config = dict(
    n_head=6,
    head_dim=32,
    norm_place='pre',
    rope_base=10800.0,
    parallel_block=False,
    lr=0.00213,
    beta1=0.9,
    beta2=0.99,
    weight_decay=0.11,
    lr_head=0.00468,
    schedule='wsd',
    batch_tokens=32768,
    seq_len=128,
    z_loss=1e-05,
    steps=8136,
)
Each number is 500 + 50 x the weight over the matrix's rms, rounded and kept within 0 to 999. Layers, rows and columns count from 0. Numbers have three digits each.

# layer 8 attention output (transposed), 192x192, rms 0.0625, rows 56-159, columns 96-127
520568534527511437427518497433499485448501548553481445505480484534548480440567568437512539485398
510477497578521526469406492594375486489468514487458453564575473538558555415462463520522418508500
510526490525470545495419591524524521474476580531527529515672539494490570453550500490531449443464
458519453531506521533471580579469494484455524510507459489584510564466525429465430519581466477464
564541575532467517472484459559446481484544479487454523498384499450526524522390558546483448482500
442428499547554598529527506520472523442489588381463478425478555500526492507453554456574527453430
420430416406440508483548469433589517426548420490514421512524497465527420526604467452483563474531
558511527498558540491548552471529507471436506477538507430512538514431528510517521481477463488469
460577562547530484506501541392485510446519550421475498474460510527492571519594504446508489493532
519371566479527616514517453469433603561444628467477571485354507388463453543570480460480469544582
406463422513491581468562481532495480536545391395430487541534604563509469508461418456541630477624
671457449472571588542462497505567474558464328470528383312532543542498513469529455545539484521540
474446571477425434477470467525511518403462465548453479473472445549401521581447496412493622549557
430490602383462515555585477406381531527488542619392627439426498503525491555557427443491532565511
343526475546535610604475494551442527486466491444448500529586424507493586381561535581552395547478
352671570484454499544374542496490528467498497437493607539504430560506591520478574552512377464556
613517546543556542527566483492430574388521499426472417458394513494451399491470544592472590558514
430392464497456658540579400533641487500634421562471436602620508587414644443521537498524533509452
492406524381486498494607542482590480584593415556473425485466500435419487527396482449500698528476
441515526515431444513519440480516467461535409611461442512525547508577524606495391485501669522451
640479535576489499582470505435606537480475519442485508527586477613531515568539554574485395498467
438393551469499569530561481502548621463513520556451494525471537612532444507456463558508455540489
465455432537489497491496478459599489453571387455568487530532526493469536555296556464473626527555
404513455424458575523558415526380518540543533462524555556449377504492465520461634558540426568443
598623572538516430492427626600498557551499469567529266481492400494466336462396554474541622478460
579480530527446438434506492425439557403465595530442428423436458508503436564586513482492514470427
518498609611474540559595501555396526597533606584501427508529533565511452464595562562471360578511
571435504604503431451598532487475483468505587573566606569549379616536428537424504588472470487519
416505405596470417515471440542526408393420445471467574485515503632655521477356517529500473439578
555413503514448457515552558545358514494525350481562459579529464452540553491451545533582524475521
490498463534571576533406560491561428436506572619466515611430501414562475488500542533459499561418
503464471487491518489509517552530529512504651538512674621523503558444538543374450517509423468603
563496461556433488423574500463545519446459598576454601497595522538613444559519376554492441526500
461564476513476501462482609411415475478553490389542512475567545525559553500418584602576544474596
463548588540377428562498554535502544508515575521590692551502469527620460538585421515508462403551
550459496418576524564603492524463533582436487516454414474446452483472486404604540515543451542490
441491526415471480481437536488349596465552589643469576553452475599478534517675437459482395472416
415448531517441461451502495499429527502520546604526371484524513520440482447529477528509507496498
425554477504502533469425489459514381533620412469535507542589566574443609442428581448579585405477
418438435498558465490428441468559536606581492503587464532532612408438535515391431407456508451445
527459482454457478502514602462659510538458466524501491572489484552486538502473584507522445548461
452459514570518528546463503518462421486580551477488528468473508507490484446456458445538555481592
485455441545362613525491489483596503509501502533498549543474527541580507528516451532552476493516
439501593530494471512472549460518556533472501523514504558489461505474465492447525457467524520524
565503556517524519542442521565522545468445559497488629446462521521493490514511553523499526464461
501492545466477505552489570494434471454518525560461487519505548439487504521497516369493565488505
568535481466489584454528433500428532489479436446565490482499469475545486525505398554541517508527
471504432485536415519540501452547504469486481579516503464555468529480567514497536497522480528504
431483467526478470545545537452468587545499439510512485516537417505497500499472467568456463487484
490507525487454571510490496516488555519481529448444476581501538502555537493505442510503484454419
452494431545428480505447439455557415493543438492527515649492560484497548466524476536469392459470
500543591509544549545509566499492504570471464510459480521569513514456490483496477460510640474492
488575564461530578524542521447356531551463478442555473410488538510568505558511492463542547511457
468484488424446521456537544495501542514469473472482560508459474419494496561569528455590502526518
561481420481523513511509435534514475536516442492532494540547512454501521499508449570484490530411
452435413462475504534438488493546494498508539579525544460402475461540523495506439537472450487592
508503492516490480535547541438552493559493440518477575505486483535436629466478491488469428558483
435509526506604563490524581519461528540543519455457446388538473469507435471508485489530583439592
461506608526582622427454546525442499583498595439485444440456507507470424484496506517517640480449
506537458557468409436483445572545442493518507467511567534484473543460505505514579504584454543538
451526512507578457489492521560503543552504508483475524514520461541500472487540499565502457508543
543519521509504507534548549450437528488442444467509611553524503473558572493522453419517486526516
484440484507498520527534506481439519517467486485571504479506512486535454534558437516510499409549
556502494519576470504512511510545427466533522496496465446491527530508480539456519503504526497498
511469503516465518516529458410532543468430461609486496547545507459503536496497403461431457534511
424455450467496462491489449529524438499553541502506478435505496476476345529539532530594538529585
491505522518448517437521504554575479495477455522503552557511521520464451514523538493538486564525
537450487498467448494507465457499554479513428566539511602483517475499445505486386549417433529490
495524471431484559557529510517498512502481471590525536530515525493497512503505509487497506554518
445460524487501596530506518455399490497566447557467451493463543423475473481526384498450490505492
527520494515563601538449472545463451524519486451562498419499523469543439503521511540496504474564
538513502494506552452533491567481514510532471442438433533501503550484497474496506513527540514471
465458454433477471485529522508523578493463422560459516519529539450423555482514486446575449460465
533601544576499508353576584437529478552554614542486504547550557538487561563397547540498463531486
407408566521452504526417495499532529494485482510478472528547434495479459500503555487461602432494
457524492451447581541461524520498519452434597491504626494434447510582507446569417451555509525531
575564524486564462516556471409451530519441481461494535558496492459497631553500452550514557588571
442470542452544552548566481503531511540475476411502480414560439494520534514557487590464615539489
538559470502587506535541573443402581479521475492517531549492518500443606487488477432552459571445
511492490526522451497490550471481597524441530547535548541480454506492585468574563579514493501523
435465469487484503552599554522478489558562493503499499420487562490627488521480481535543461467578
539592534578495448466514467426453448513490456450480430550565458586459400508511542471447517545521
409561488544541579518500467484458468505508415502481580506386493412513479505539534525447476417575
478448478477448451589426462426532537454436546576481459549494440497487537529485454555535517496518
522531517513455491546496480578374513561514488447644458436494520513556505524499481594428422457486
511454551494427533475508494580483528503471587414508498482456569471531550582574509465367502474466
598557444477479511486534445476435528476480433459494464610537593496466590532437539439434418506509
432461629585577581457534565551526517547563425473436574393525536549474513509579599591413506492531
550536514580540423424530533527476448486518600592616448561457563478513470469374522395428495467397
517453501594519452417491515530454642484488576474557486439486541531477490551484531466434464417440
451540548451406485521490523403491499529463548465463476544500482488486503519477444502538584456468
542565577517474530577525540386475430557572565540504528512568414616421498487444580634419517492404
438431435492384520461487452516542550532454616493521542475598564414570572522387463434564501522594
515431440544538442372493470536587504503463505466450547471487540525471403560552500449405412471482
460543458455468479567556504470585482481460433574466515524554481419544540528472491526608461551586
419421618503549453504406502500434462550532424493568453432505485589501439451566471562440590465483
599502449357445505614470398524470522509518497536489406515571557521485466550427515368457432453452
480343516543485446497309507441621558457447646525500462496490536531512496524547465441533620530467
520489499591517510518442462553512491465547541468551395478471571541591382467448486475430541440437
452429504467487412481517518467511501503441385518388501556540471470446482480519514494547472467544
486460426499420514400534415630546483511473519439514677422583541509563469502522509561389439501531
476515614513553506504467530547486435539548495469604553408463494556516460477618502575392611460439
547521558456519546599449418419501432574489495405454560516515487581529575522530353597491609524536
536455472543433472497421477526480539523502533535518548520515579498513520509503519493445469463494
# layer 8 attention value, 192x192, rms 0.0638, rows 57-159, columns 96-127
485417507458476484543511570546482484536422499478475467476482502556503606355503561449554426560453
518465506536541455510525522480485487605476573471513511489484484502449537392594512515483441601465
561423515504507461519472560527439498546511568465514458462509454499443575450561467504491401430502
505505510499553564563511555487449505553506485463566607498433506556478557532444559568503544512484
496468498477536475500464564562461456580464558483486551486460400552507525495533460624454518529500
589443478531462401423446453436524504451480514568481406448556574411479378612512451526426521450522
519520527508519468505474525511489511505534498546521508502546432494489529464485513518492500466553
567504631665458549432452462597567530594453453478476445523505390444524407463506483473518499550418
591533477556602556498463407631463464429470533429457461423506473553502471550504550533530445362634
598595619546422512533418423495471596290533472609500447578509477449361539654430540538492494564474
529397572678517532572360574594379564485368524473617602405574607423547540563513566547509447509464
488481461501456522503542412407562626440493482491376617492435363461551487587529547513424534506616
534657463540472483573405406515482531425592471490447382486461452462322496522476553601511400469692
486552522535442451572599537479472483598559511537513466486536532628529439567541430528494372444469
426451515400425524536628340488562455577472470591495559561453490524455563420510498448492489606485
490359525586554383461473421520494441517325570515585551497525500466464515537514579615576483491413
473383513617518556430538544382538699409592505452519457568589554436479503490507542415480485463471
492547437516385497519435526416492483352623511489453478546473551586562505575415543526469565519534
476513539487487541501627513455540589560455487493431509528543526428375425484425556542478552590544
509413458452613468583432451553514509579522496435592518498509513313586552463513574483512430542425
536485503403510387543452534454469565620505599508651445601498513429419464588552464510484483486477
460459531543483506508562498464538539448468497539493632509459451544561537582416605461437571514426
400585463575578384475532445525457415457516501542476415503598614575510542501432560583540459463491
619465476445486508560381612551538400480476498491518603553534529537532561440524429469469531580392
590606509485547510397486547529523509484610498407463425424524442452548389493534435491500476423535
469415538490524530454476534503442472539553481430512503425511444464570542459540571480521520455536
522454527446599495462489519516521414554456556526589544558543516571605481486541523530507508417510
488482605412461474515602502454448569602448534477476482606432543613520479530451489494449555614486
594552482436539398537393464515440508587525527474601494508646454480491594508457574456464510556413
654466435448612522558589599497548475653506499384433450532507600419491478476469425499513458549570
480526408395513453472546378527541470483449500515493580418553584451523489499483439467523493470616
482575440453615433482481537541511548412489489475444523403433475487449523488565593479449482436632
493531525404483528381521446552513445451470395522567511552558406557453498451466522393551612490449
541516477443658485515561461557503474659588447471516536410447534432499447409477448502479514394490
502454506624505496586419525440469454510432533511524422502511558503460540438556593579524486472470
544438478446524513503494465423525529558641435531466400558469436478484511517562469526531429400553
523493414530483450574529461637540516505495510474477630394512439498460476488553579464511456531518
579428605549477560496491480487549582536547419480516575581540448384430506402494552480480519453503
435593370499460379611493524466464517548650452530493524501450482443621481527395383528483438495580
460518535612533473405515506504475410459477536537439442417495425451528513511543451399502528523465
533534467450549441531530505542490516466474447468570556516541545467457470461477561557492477464465
469533516434599518445477558499453532472493480450555487422541586453445456464498448479519540476508
525532441491494466530490416624532431566460541518495475497471447456444512532515556448490503461466
534484415512443566502493480493485589552561502415564431465551544507473461499527500404487417445505
559546421531487522481512447576524483614476541436542524524545475531501470493498544594505469434498
498524567509478493518453591421468554431576499532510517468455570551516542469464519482480539469478
422460568512481465537466489585481516410460479552469534539469525475481501524513462543506522488508
537564508499503503477512491533452390463475517536483513511441499490476473506521511462506503524506
533548506491491548402487475462462481499507551478512418447529464531556447515514459486523510558469
534519481481531501455582572497494426521476505496465425462468493472587456514497504551530518514492
560391557532471472481574429489492462544567543471496489474512422511541484510530521475484402513484
481515589504420483553488462489520559503552486425468501572510493555414492519453471558532519533507
506610555635498530478461487516458533501521508508502418517513536566531524435482490532498492485447
517485584498447502427517578365517462441501529551485419456500481527619511540519499533479498498526
497567523504451533512504513488445517467468474449528541493530604500487457502490521528469508472484
460422491495528508513493476531495487468513469556449449486534440494643452526500453547518549467577
522490549532464436556532442532471485539553466441537566592442490539347502427481525497452452544436
554479545477504451570572417485521564478566493439546552539531464428505548498504514467470492589551
488510514447567484480464496479542554514457518571464473493439544469540526523483456461543569547445
565466619518461531457503466455485431460478504599446484481445487484540547541505529423466552559455
453490547493501478572421458511467504566523508527500430512464460532556465548454514491534516446475
515470489508474504528493508535505505472577516518498435549445515514443526444488513512516459595446
472428479469491488433470525482538509501410492481553541506477465500433468494507480443504485483473
466456424483417448498528567535473417558551537501490612482524496542497478555511526479484465420542
524508553474514516484560559541498473487484453459527519492543620486374610395527519526472435490439
617553474584505475473494518455527494457496545577460489449531517500565553521528551475453469461478
466523452519424555520472548453449403488472509585537555419492487511564496548503592448492481412511
477493527538467460486522485501469541491537487551498440502532571523486492580503500538481498423450
499553467462487502550545492537477355553466471459552598546532503529492528485470555565488518502531
569502490500454455501561519497516578480589466444432483504488530492424516484470536508439459463428
542480546503502523464471486403508483527464506521532526521476438503519472529451464471477587520491
599503555494494485499466490450481500493548470434562541490494517538552468532449548483561540570464
522436441472526582601538440551524484423577480521517499531431593540501457526533544516418489494494
516584466413638456454434506477484473498469458509554556466528532526510408488484491526505527504437
563451513544561450480509483600551483464555441556551442451444552461427594460438441450592524555537
478520479485579536513472542496488473454526436519513449487592458557536418493459488480524526325402
437501482539548397567511462505479475432526558536610520509460549458459473505520585486477528516555
518492488462510469581471455545537501580484590416553434519644479517580437509482480492509570536469
496472408455491475486528489493555449517472533514500407394491495470501447496493451440559523505489
467660547543473556417445489479474450459460465524479470527450475455485467496464505471505467563399
476475463420505519487479522502558514516517479537441545471504500506453429550555456530438501378485
568524506479434451425540534481490473337509410496582537522455520512424536475490431474527473434433
547577495510530522468519531545520524517506499456554575473461577518551424486467471509543502548418
470557473608550633497466495496532522467420536448437480470619415491457506493529520512453524646473
435446461602515494520535526516450495491505508572500463516646394439493523425546469516446459583581
481515517510454534457425567454460514450546481442487521442531448470550414531506518503521442447473
531531456424495469508468504452478439434594504530563437550476563479462491516513530461427465473429
539421463503485653481506469574513510573509443494383524470471483571602527547469482552561600516564
504552468386565543467523444422508386471514470528428516546580541553617482455500429488535507499448
459554512505483482511494461555465561499439589533573516449528472468549496522514592545464462606445
598465448521539448490459512535497512486531587468506504438459522433568477541578547483430508480506
501494565488532548524525504531461416382514367507561506504401565495467397518433517503492470596505
464530608491422589461516503443521513569471446488426484504517401504459518458508518515466462515549
533573539448572536495448514516475523442500339451537506517471547578399441497440494511533495437382
521505432525413484537544500505560546578423585516442513489512447417564496546564506460467493511568
514527583547446503412471545501516497551493503431426562524556425547572457468496496567511470466480
552434491467529487554551516636516507574453480522501491483517539472528472443511468559519520535589
441509531437509554425497459546470464523454537550336545533492554520593589412471459496578500521524
502575523483428523506487477457504552461510555503548549437491490504471422537522572512493512499452
449498625426430537492518525432502459462489456567445401479399528409471576493503529461459387516566
531499389550531468492554456554474529476507513552455425493521491417516572521546498480496514499612
501613553575537484517470519586481582422503501582540455493528492496577485437475576472588435410501
539474515544499568448512533477471437434533504455482465451481498493556470487475462509491465556493
# layer 8 attention query, 192x192, rms 0.076, rows 64-165, columns 96-127
620600476524509537584658559515459420463523367433414586450610550429497514569603529516501530496478
555558490513516542568616573523427438505420390390439591433509514469501551542601547556540607501530
473502537530444517459497422472444449491521503514510557486474456552486533434497490575387437504456
540574462531469510534596548549439470498505410422474560463560480497451508539597537552484534470437
472514490480523495504524548512499454494489531561466396475544540475452496476504549447553526420531
560511455460561491456494446530488514472522532472501411641425446518572422485479451499440543466527
500538497521572549521442472443503492491488533449427489511521500489478534433465498496501534563526
589523482554484542455500475481512498468485548516478524512403445543521519438520480452455405526470
493572511532591539523456576424480561598489510503458402533486575525549616534524436569514539426525
391481471475484458516441500547566477485532515564475498465525491470582443541473516514532505555498
519528527552484557519559508407546470566530479478584549439449499513523486472487491529488624447446
399547390522486499539605541499480486461500559651449561463454453489481487525565387587548481571558
527515512460494507549471393512428381500545471524406404563503429521533425484512382482507528503496
547518478537573545435542526448513439464532501542502468514549482496530387450424513491587514480491
472533545509608443554522457459386580539523483509526532533476509471538464468546428520547537365526
423408496552554475435562576485483519536462512482458456564574482508499475552485507563479520469464
548574550535513499565655568471497497461505463417460566471552591435480497442521532523454506508504
481517536550504505557500467480451484443538476452462529490490508503508476458489550520436537467494
452441488446492497422401447511532549459491585637562430509445432583500485425454466451528400519479
440472539495509497479486479473462516474479574561519499536466444587445538430519460501451375509473
539510426472528520549535559485509518469565377445493490468536592440456541553542545546610587514515
568505433401558572513474531453538445527551408414441505442569536453463550501404450411517616487557
615538432543431516529610542406419474453555401423482570471520609493512494520512502500461589500511
442532407474519549517449463527524457438490509423539388517549517491509559531428499515626491510534
558451445544540518471441450536531455496456504477508391500485350423536503547488432548509475507516
551447531571440505492580532525540494526503486520439413455481482503467451532478565439563507449439
517573460569410535505506528543495435554501356501452472422559480537544505448460446488498548518472
428514457502425404493436542490417518556543521603531487483404536432477471524548399579491471557427
427530577395464514503537478452556489561456399488525462496566572479522554545478576498476476473485
419417603522536459457479616498470461551538553420501532481514586451467519399532543494481471509507
451456479489453449394542540476495501438567467450475570532446491492475520522521477473448428639504
479460462479558507603482562463463528490553510417508601427500499529508400487491531447559402512513
507425469538489523479459491452490504443555457430537500542531482525486501490553507531468546540419
523494481460425456469498492449479496477445570540456574434549479602512501390530549529502423457452
517513431513579551510526584418526505562532495484435511508473530439527481518506431564516575471549
541474354440456568515489571456493508558510469454509530474483497461464491563411480540469589442544
491522530533496503427483500530483518434512464551514505558470538457518490453478502419583479542507
489503469544523475473523428560538525495423559492423542499509563540442536436504435544481500456529
571463491505484535457440472501487541475502563483535447604484430519528526421428394473476489506497
522497534447456544575554465488562495531533500540465483551411516463478565533515446387560405563459
603443545515369545498534517631441506534468466440504527471425554523411557439570572493543447559400
444531496451573452556476524565417472517503515562411538397569489464509420536475483593403524453577
430449431468435540544563511399492468545496536451509507511441511453497515492457528426502549471461
501492514465454457554509433484406507432515400459517553519563522556536420488518552541461505418505
425561471521544515458525444483432514484465453514531543489443437435487475462559477463428448479573
494503470470567548565560492375459525490494486518553426533447469468519473454485396567452518548539
514512486512473433497440481568491481457512429447501572494582535487481454584533556501490520489512
504451557481554460372542430447392382523539436487551499528499540486454524463605553540550540409425
509438448443482468597520553414581605572523595473502441471487562494531524523484481484547556477668
478598558492519476468500494512566561358555510479560517479518495516488452470460506408444435509470
558514490432466522536513545460494457592547452534472454556462580458453553547479475538517560542507
552411431452512412549528559521539538589400472505456491510549505500421577496528522525471480580516
554480480469466535506407558520414553514533531453567451537442512568531572437485439557491588385482
440562522525434383553475551531477507446494485540495577446472503499508382495553575450632525446499
561517427541520460600477533460488388540496519436544527516474476405498449590571486513448504540523
554384486366459539471547521627567477501468474549458393467528512459504587518519514525493454479579
506522469510521476500465578499461530465484477502564413501501517513456436503398637525521585460465
400524464462534509537469562438551445537544499508545455588526503532501491508445564455530520460414
594467573471550527531549495489562477484557454532500452599510561568535511483464480595581486439486
489578408500401486496410588555507512482398479437550580460445500471452483533464633446487470586384
451494464456482469492457465449492466540558569456500522484460475460459551569441482449488545590485
438513563444487489586445545459445463476576464528522495542529469495525357567479529505472490442484
464435501453469533434428522554508483561516468444611518459472477478397517493494562406582471485472
503463479486528541485425572487593459548500535544526477512560524460473528485498464455525403508526
572553495514517486524531467464523483458540520357481497509515491491467463480508529475441564485515
503573536529491495456541490443550489456492452447430476510533460543462500465552500449506532480532
524528547497498490586476502471527483537590505497476494538520516487544505553525432495527565536578
506455520499519483438483490499512536526472502600501446527539514574503572460482492441522471484470
465590457556521471529567436516451459546333532440419478395535548544513502502572582553517492481467
447464476437462437457505541530524602490466460541440528462485431458470551535511505490602511488457
481557427475481393508504480581591485521449540506354543548434410491473559493479504506493482508511
560501454505434524589459497469497545498453555510516523608462560462486536490519456460562536495413
529442506419535536455549405495395458475514375606524403482587537482484431493521458470579599601569
598505554623474421355451537497529514405505540509400469480468438496496538402506479451512335487506
489482419425564487561381590526497548449516578576549554424441415419642423570556593431456523431566
507584445528544493529494481492405435497456564449537587498448579584551489443575523524567501428478
626457548426479579473550522488477466503515453501433431502574630580277685377500506420538445583510
604534511461551422398416441432616596484488471585556365537537610431516482527434372407492542539527
506508484598400582445524464544450505443545438519576409462445570421511542411503481542439469538394
425418528423478517507482328546371461520530543517491493605514544583492509395456506579359516409466
478460553485465506544498524554511520488474495546460512590499522541483535441454537486503487434484
414471564502492459516450528511514536506516456613472520561497512540427508427480540505550525471489
572477531524483565581510465489482409527557483374567472486531467483540480549514470538493558519529
434454502454464479515486531538529538475520466547536500499502479514459597533510561521584499527459
487483519501477439427412526518519528539434425517545559523514439462482571552515494464562479517476
472483447458512549582479567497476450468599563449583451517487535513479545507443464430445439528494
463526566499458502488465492517511523466514522515577504598377518469528526499416491529432485466517
363430599534468521396396589609498465464567511489603475486527524557472513361426566384656514536378
522447682577470429470433586600453491494461566443530469533467454517501508473579504613480510495445
553490507556486618462554499499449509586502570360539573466396437450492600444469491565533450535506
488456487420462509703519512586555469520378508483532536493482536530470460612512459629396573584520
450494499530360583586487478565381487494555579398503601491356453505540608479548448492499543410533
392413553362693470562420581449572584544538548541479643586573517633488496474430502529408418419467
522580383560378551482445505604503572438471574522553434470474571489595586494365616287416491484439
562459528459602476452479561502582448508576561492495402515442598517490477533395463420465514495474
555453477396594542544440546491468378433566558556454453539549576545524453615523390477491506432452
501551479498527456538517478490456506426456397521582478585405480501490491533429492473532556551523
407530505510577536375556470561525469498518485544449471551581466508485489533525464490433461452424
488424489529569536445500542538509516492480497577545438549532516476481481481551476474462480467550
482479523499513443462578452496535490524563541484437582522463419544445524539460533519478482544411
536512472469503653504459512534491559485596465582584490486506495443597503566503450468536539436560
501497550516452516500439541586503635545560549458558513467467539466511496490433529477497432502479
# layer 8 attention key, 192x192, rms 0.0743, rows 64-165, columns 96-127
402426496458490381407486388463441523482472493638527484511444436510529522392500478525391530559556
469453444492496495486495449460418532504508523526523570539431544486488529471532425524442533543471
577510539495498506476580569479556465472435517521446448498581486424521515576447517529516528466562
497515502548512472455488473513445488489463542523488530496467458496509526503527472495554471480540
454466578503510506439429478468423567545537525509502516647494485534474539489626540593527522530502
476578462466547534484496531446471519570519417569480487560579487483428506486533511471530555634455
519514397499469502531513495496397558428455531555567501612418533570551586470569493664442492561502
479554437549477582487487503512533585513503415441441431499603513528447437566495451501551538499478
432553471484575422512473529575523520488419557535518422479488485380489484511436526543485529530560
508473514531457559511535530404549496464545462510450495553499602528434525561390535476522477473478
541477383479547460416523564546516538516467531465556499403494503550457425571474485463588518528553
471530478511570509556473497413521516580516435510491459491503510404515540497460493547476487412515
409477451522520485624544436551473481664483479577477539547475579467463604481411488487428486437448
520531564480507443454479523507552549508427488404496472573460549495460527488475489498400527576478
406470592505457472585480532594523489488528387446511472512479456437508505485488485471542573533430
556545544453475483515454560512575482528509394588472586472446529398529564415507563431455456599505
573506463535553423559534532480422554539521573479469510511460534507515479523640484544368443575485
521465505475543494507521542478482494452505535553478515475528524523504464550508512505523497488512
542507464541480528558514524498529505558505512451557495489530567479473515532480536453504524459507
571484484544509534561510551497519516544485494501516445483504512498444514575525496499526472488505
507545504471513459496510438496426443502510470514470525482465436558510477498479473556535483517572
550459545491545543436574500492434479514560528534495597538559453496576488581380506598454523439554
448512506486499530514483488551465478486446516553529500486459458510525524486521466523502517515483
564514488505536488476556484436475482532565565431461522512485520492476536559510511536455506519531
588522519554572532447534447382491518470527515485532495576505565541546484467484529470436519554484
525559404430424518509448534528473507566583545416540515503528543441555561508454403459621501483495
496449458478567470531463541532504567456469580534526477594489473426426546524539432480449533437452
607510429446564545558397433554544503524466443545498428543508417563444516455481459440568471367544
538383484525538487571546434440450540515487564461476581426566526448528501440507555545430521572484
555560607447527539486506386502528493433499470420474505412571599511450436555489561496478423434519
505554386478568476560418452431514474507540379505496529469460526541453451492522582449429579442477
510523425419509509393562487423560503558510610489507524590457444558426548522549528540496464518514
438590540441443369517584468574557462459452524525553557559428425585406516447509561469451476485480
534509447534449512497465485523467505427512541568438425517497398465536455489528466611554503505538
509511519505436575479498469500527457437472454475412526492517509429487529504517534520403456502469
537561483499451500519513516497475465447508516507474444529494438481494445491511591622438503536467
537526515516578494470539458508611505466493539425458465489546513505470531487513479450451438585377
608415523465542544507607525545447496469452443547496484491551515446472544477496520553453449541544
553504432505583541460530534516446471525563459593456472525387495549434565407471545589573468456492
541604477588531441459484504446547528572463542436501576561528473483481496501511483398506468550498
415467573592461515511522457470522503462548514425498437510603466583454492387539449479516486477506
554501567423542515506532545481458534530443484507444490486403567368546471607514447488452460533438
516429407372454494551424466564464578496595516560509449552556449455460528501517577485500493471525
454491447436469558516536458514433555509470482559513530470433519471503494523493484452434478415513
448500504533479575486510410453445463542460492510487569474579484507544473522553446475441510477572
592504574514496446477483474532460469571430531578501533469446500499532454611515489626419493477567
443445433477448488461538548495512522491520481465466504471449502466559482477490428433503500485518
479446500518451494548444502425411482402558547493534492423525494531485496385514514437518538415512
433550556458472442475428548574548468503513460434456535502499458382586489504489563570466480527478
578476442460566500566549521531439525572512502484543519529490611474477438605457513526593525519498
547621526508408495501485560509494450436476493536475467533475435560552428458520494593454556525471
511542501441493524535440491470460413586499552553511481545451477486574460538527450528543558505545
454503525502485435556378480503532508520499521527480509547438469534531459523519504569631601471535
564488455592487433510545485544562583484522447414446479513583544518446566455556535493575465523428
505584547536392522496511424507379491596433515564409558574473501463556499512658482522496471449475
486512612463582465543572520536494401564345535515481441540425451487506470574458491631457535490526
496489505564496453506525505496412526522519505455583501454434478451477553544509444540488490526538
479506474453569413483405568498560584527534501533593601560447482469502500505406491530538576511542
512506475495529459527559570523540447462505513504506413502440546616455500417465541534539500399441
452498543588524496504440528541544567530665557425588515533566408450465504512457506412536533592506
506546482449490418563435501509510564488476542497488623513513473369502530526521479436490496604536
500479489498578511422463555484517469444594438484433476486468527548504433548489518505482459441483
476385505464501473502491520419512505463577581426453516544564462558482544416512494490562554526524
554502543491523452486521591500541456562420574477460488510530534509545511498510545555516517537482
541444510423400484481488481615456498454447540520480555539559497432469548486525594546473533508526
467465490510484469479485494507448473478498504456502469538504498409520494522478524615462518457546
489480517508495523485460469483534545499536471503479512419482443509485506476530498462507502516459
449533441422444430557558487540528521517594430453558579469458484503496529471534504562507506545430
446576577506469446471532506433554505506515481525515553417489556456494512450518513531555556486471
560514442529496437527427427510569388524450558476528470520502504616467485472519563419494489420427
430473478504433513552498471460492547504491496527528573427524509542498495428551562380541447439551
611438491468539518567469506469552570572463526625452498484485408426562494542487432583485581518607
464546386445571551528525360561342310492448479611525497511576468513489485530511525502457488584586
625493536513420563550497523507547486497485485523430493558458572494466573518509548448556544476426
477523551430487594586466527549622515496549543592588542312487580397487470494526561430475492471505
495580480565484443481469474439358472553444554362423595434437463562506388498530580480494418517455
493454503516497542447459475562303559466401513465450512505550459504474561399518485505511461536464
561535446469466482377399522468574569503493522565482393622477490431493489568440491439568470544535
471519569555592485507528471491546515493496458541505576546501490522523575499604471504526539468466
487521453396452431484511500513442541547515520478533481629443430570503459526431541619539588497485
516496562511491527512501485497459511397521536495447571530485463495491530496458497557483520467478
489478445483506552524497502412514458550543539464515540493428500581553475480530490455575525474521
555498482490427417444403508554457461460451484532469479510581459543469495483478502583438467491501
494488486449459554520537513508568446493589500472460460476493508539514480578495459485507480511512
441500482467497550588537559503565529464502492454462466437563524552483517508571480469483452505468
475487558548528458423501472536518515559523540536530478548461503437446474528480576601528506458503
490538522520558402508541602578649460533459465523474521581470460414471514512449601594557544467567
449500426509432518476421534489563508505471509434491466535595542523481502553498580417517429471472
499473574527463579461404394433357431431510462478508381532408547551470445468577518489512484500330
429585559552434477489530591420482580537493529435492632450498451524470534495548522565607476429462
527489512426572505566504560676517692501462516447566562567528404463524459513443406486432523503487
503512496524505556479484569466407544539562532492474613530456506528507468492507572450510503393458
361437565412538441445458545467621467455491465569433470485623498577402486446489595547500449545475
576493445458439548516450490441556634526428504558565439599626551501514481493409483356544522486439
473471489429558380487498529451633505477494584509443357436489512412481499508462429447537457555468
453420506412572625546497466467435440532469544631451395579501562550389496496464506471537448511402
485505518528515500499532507467590528471469539527481445491503611527536476468479584512494437478494
578487420524443498570482559462534615484564569415520554414409596490517533507543424483600484485497
507455510507503415410539488563506524570522526547478460509500580566440577491430444446531448577448
520380443499447426447449496493530538516561503449555417517523460532445523485517477481457431522478
512493470476492536448517538533556592575517522492458422515484551478542540559365443445569486513432
564408462458536520453470468541508459605521467563493448498465565495471513603496476554449405491522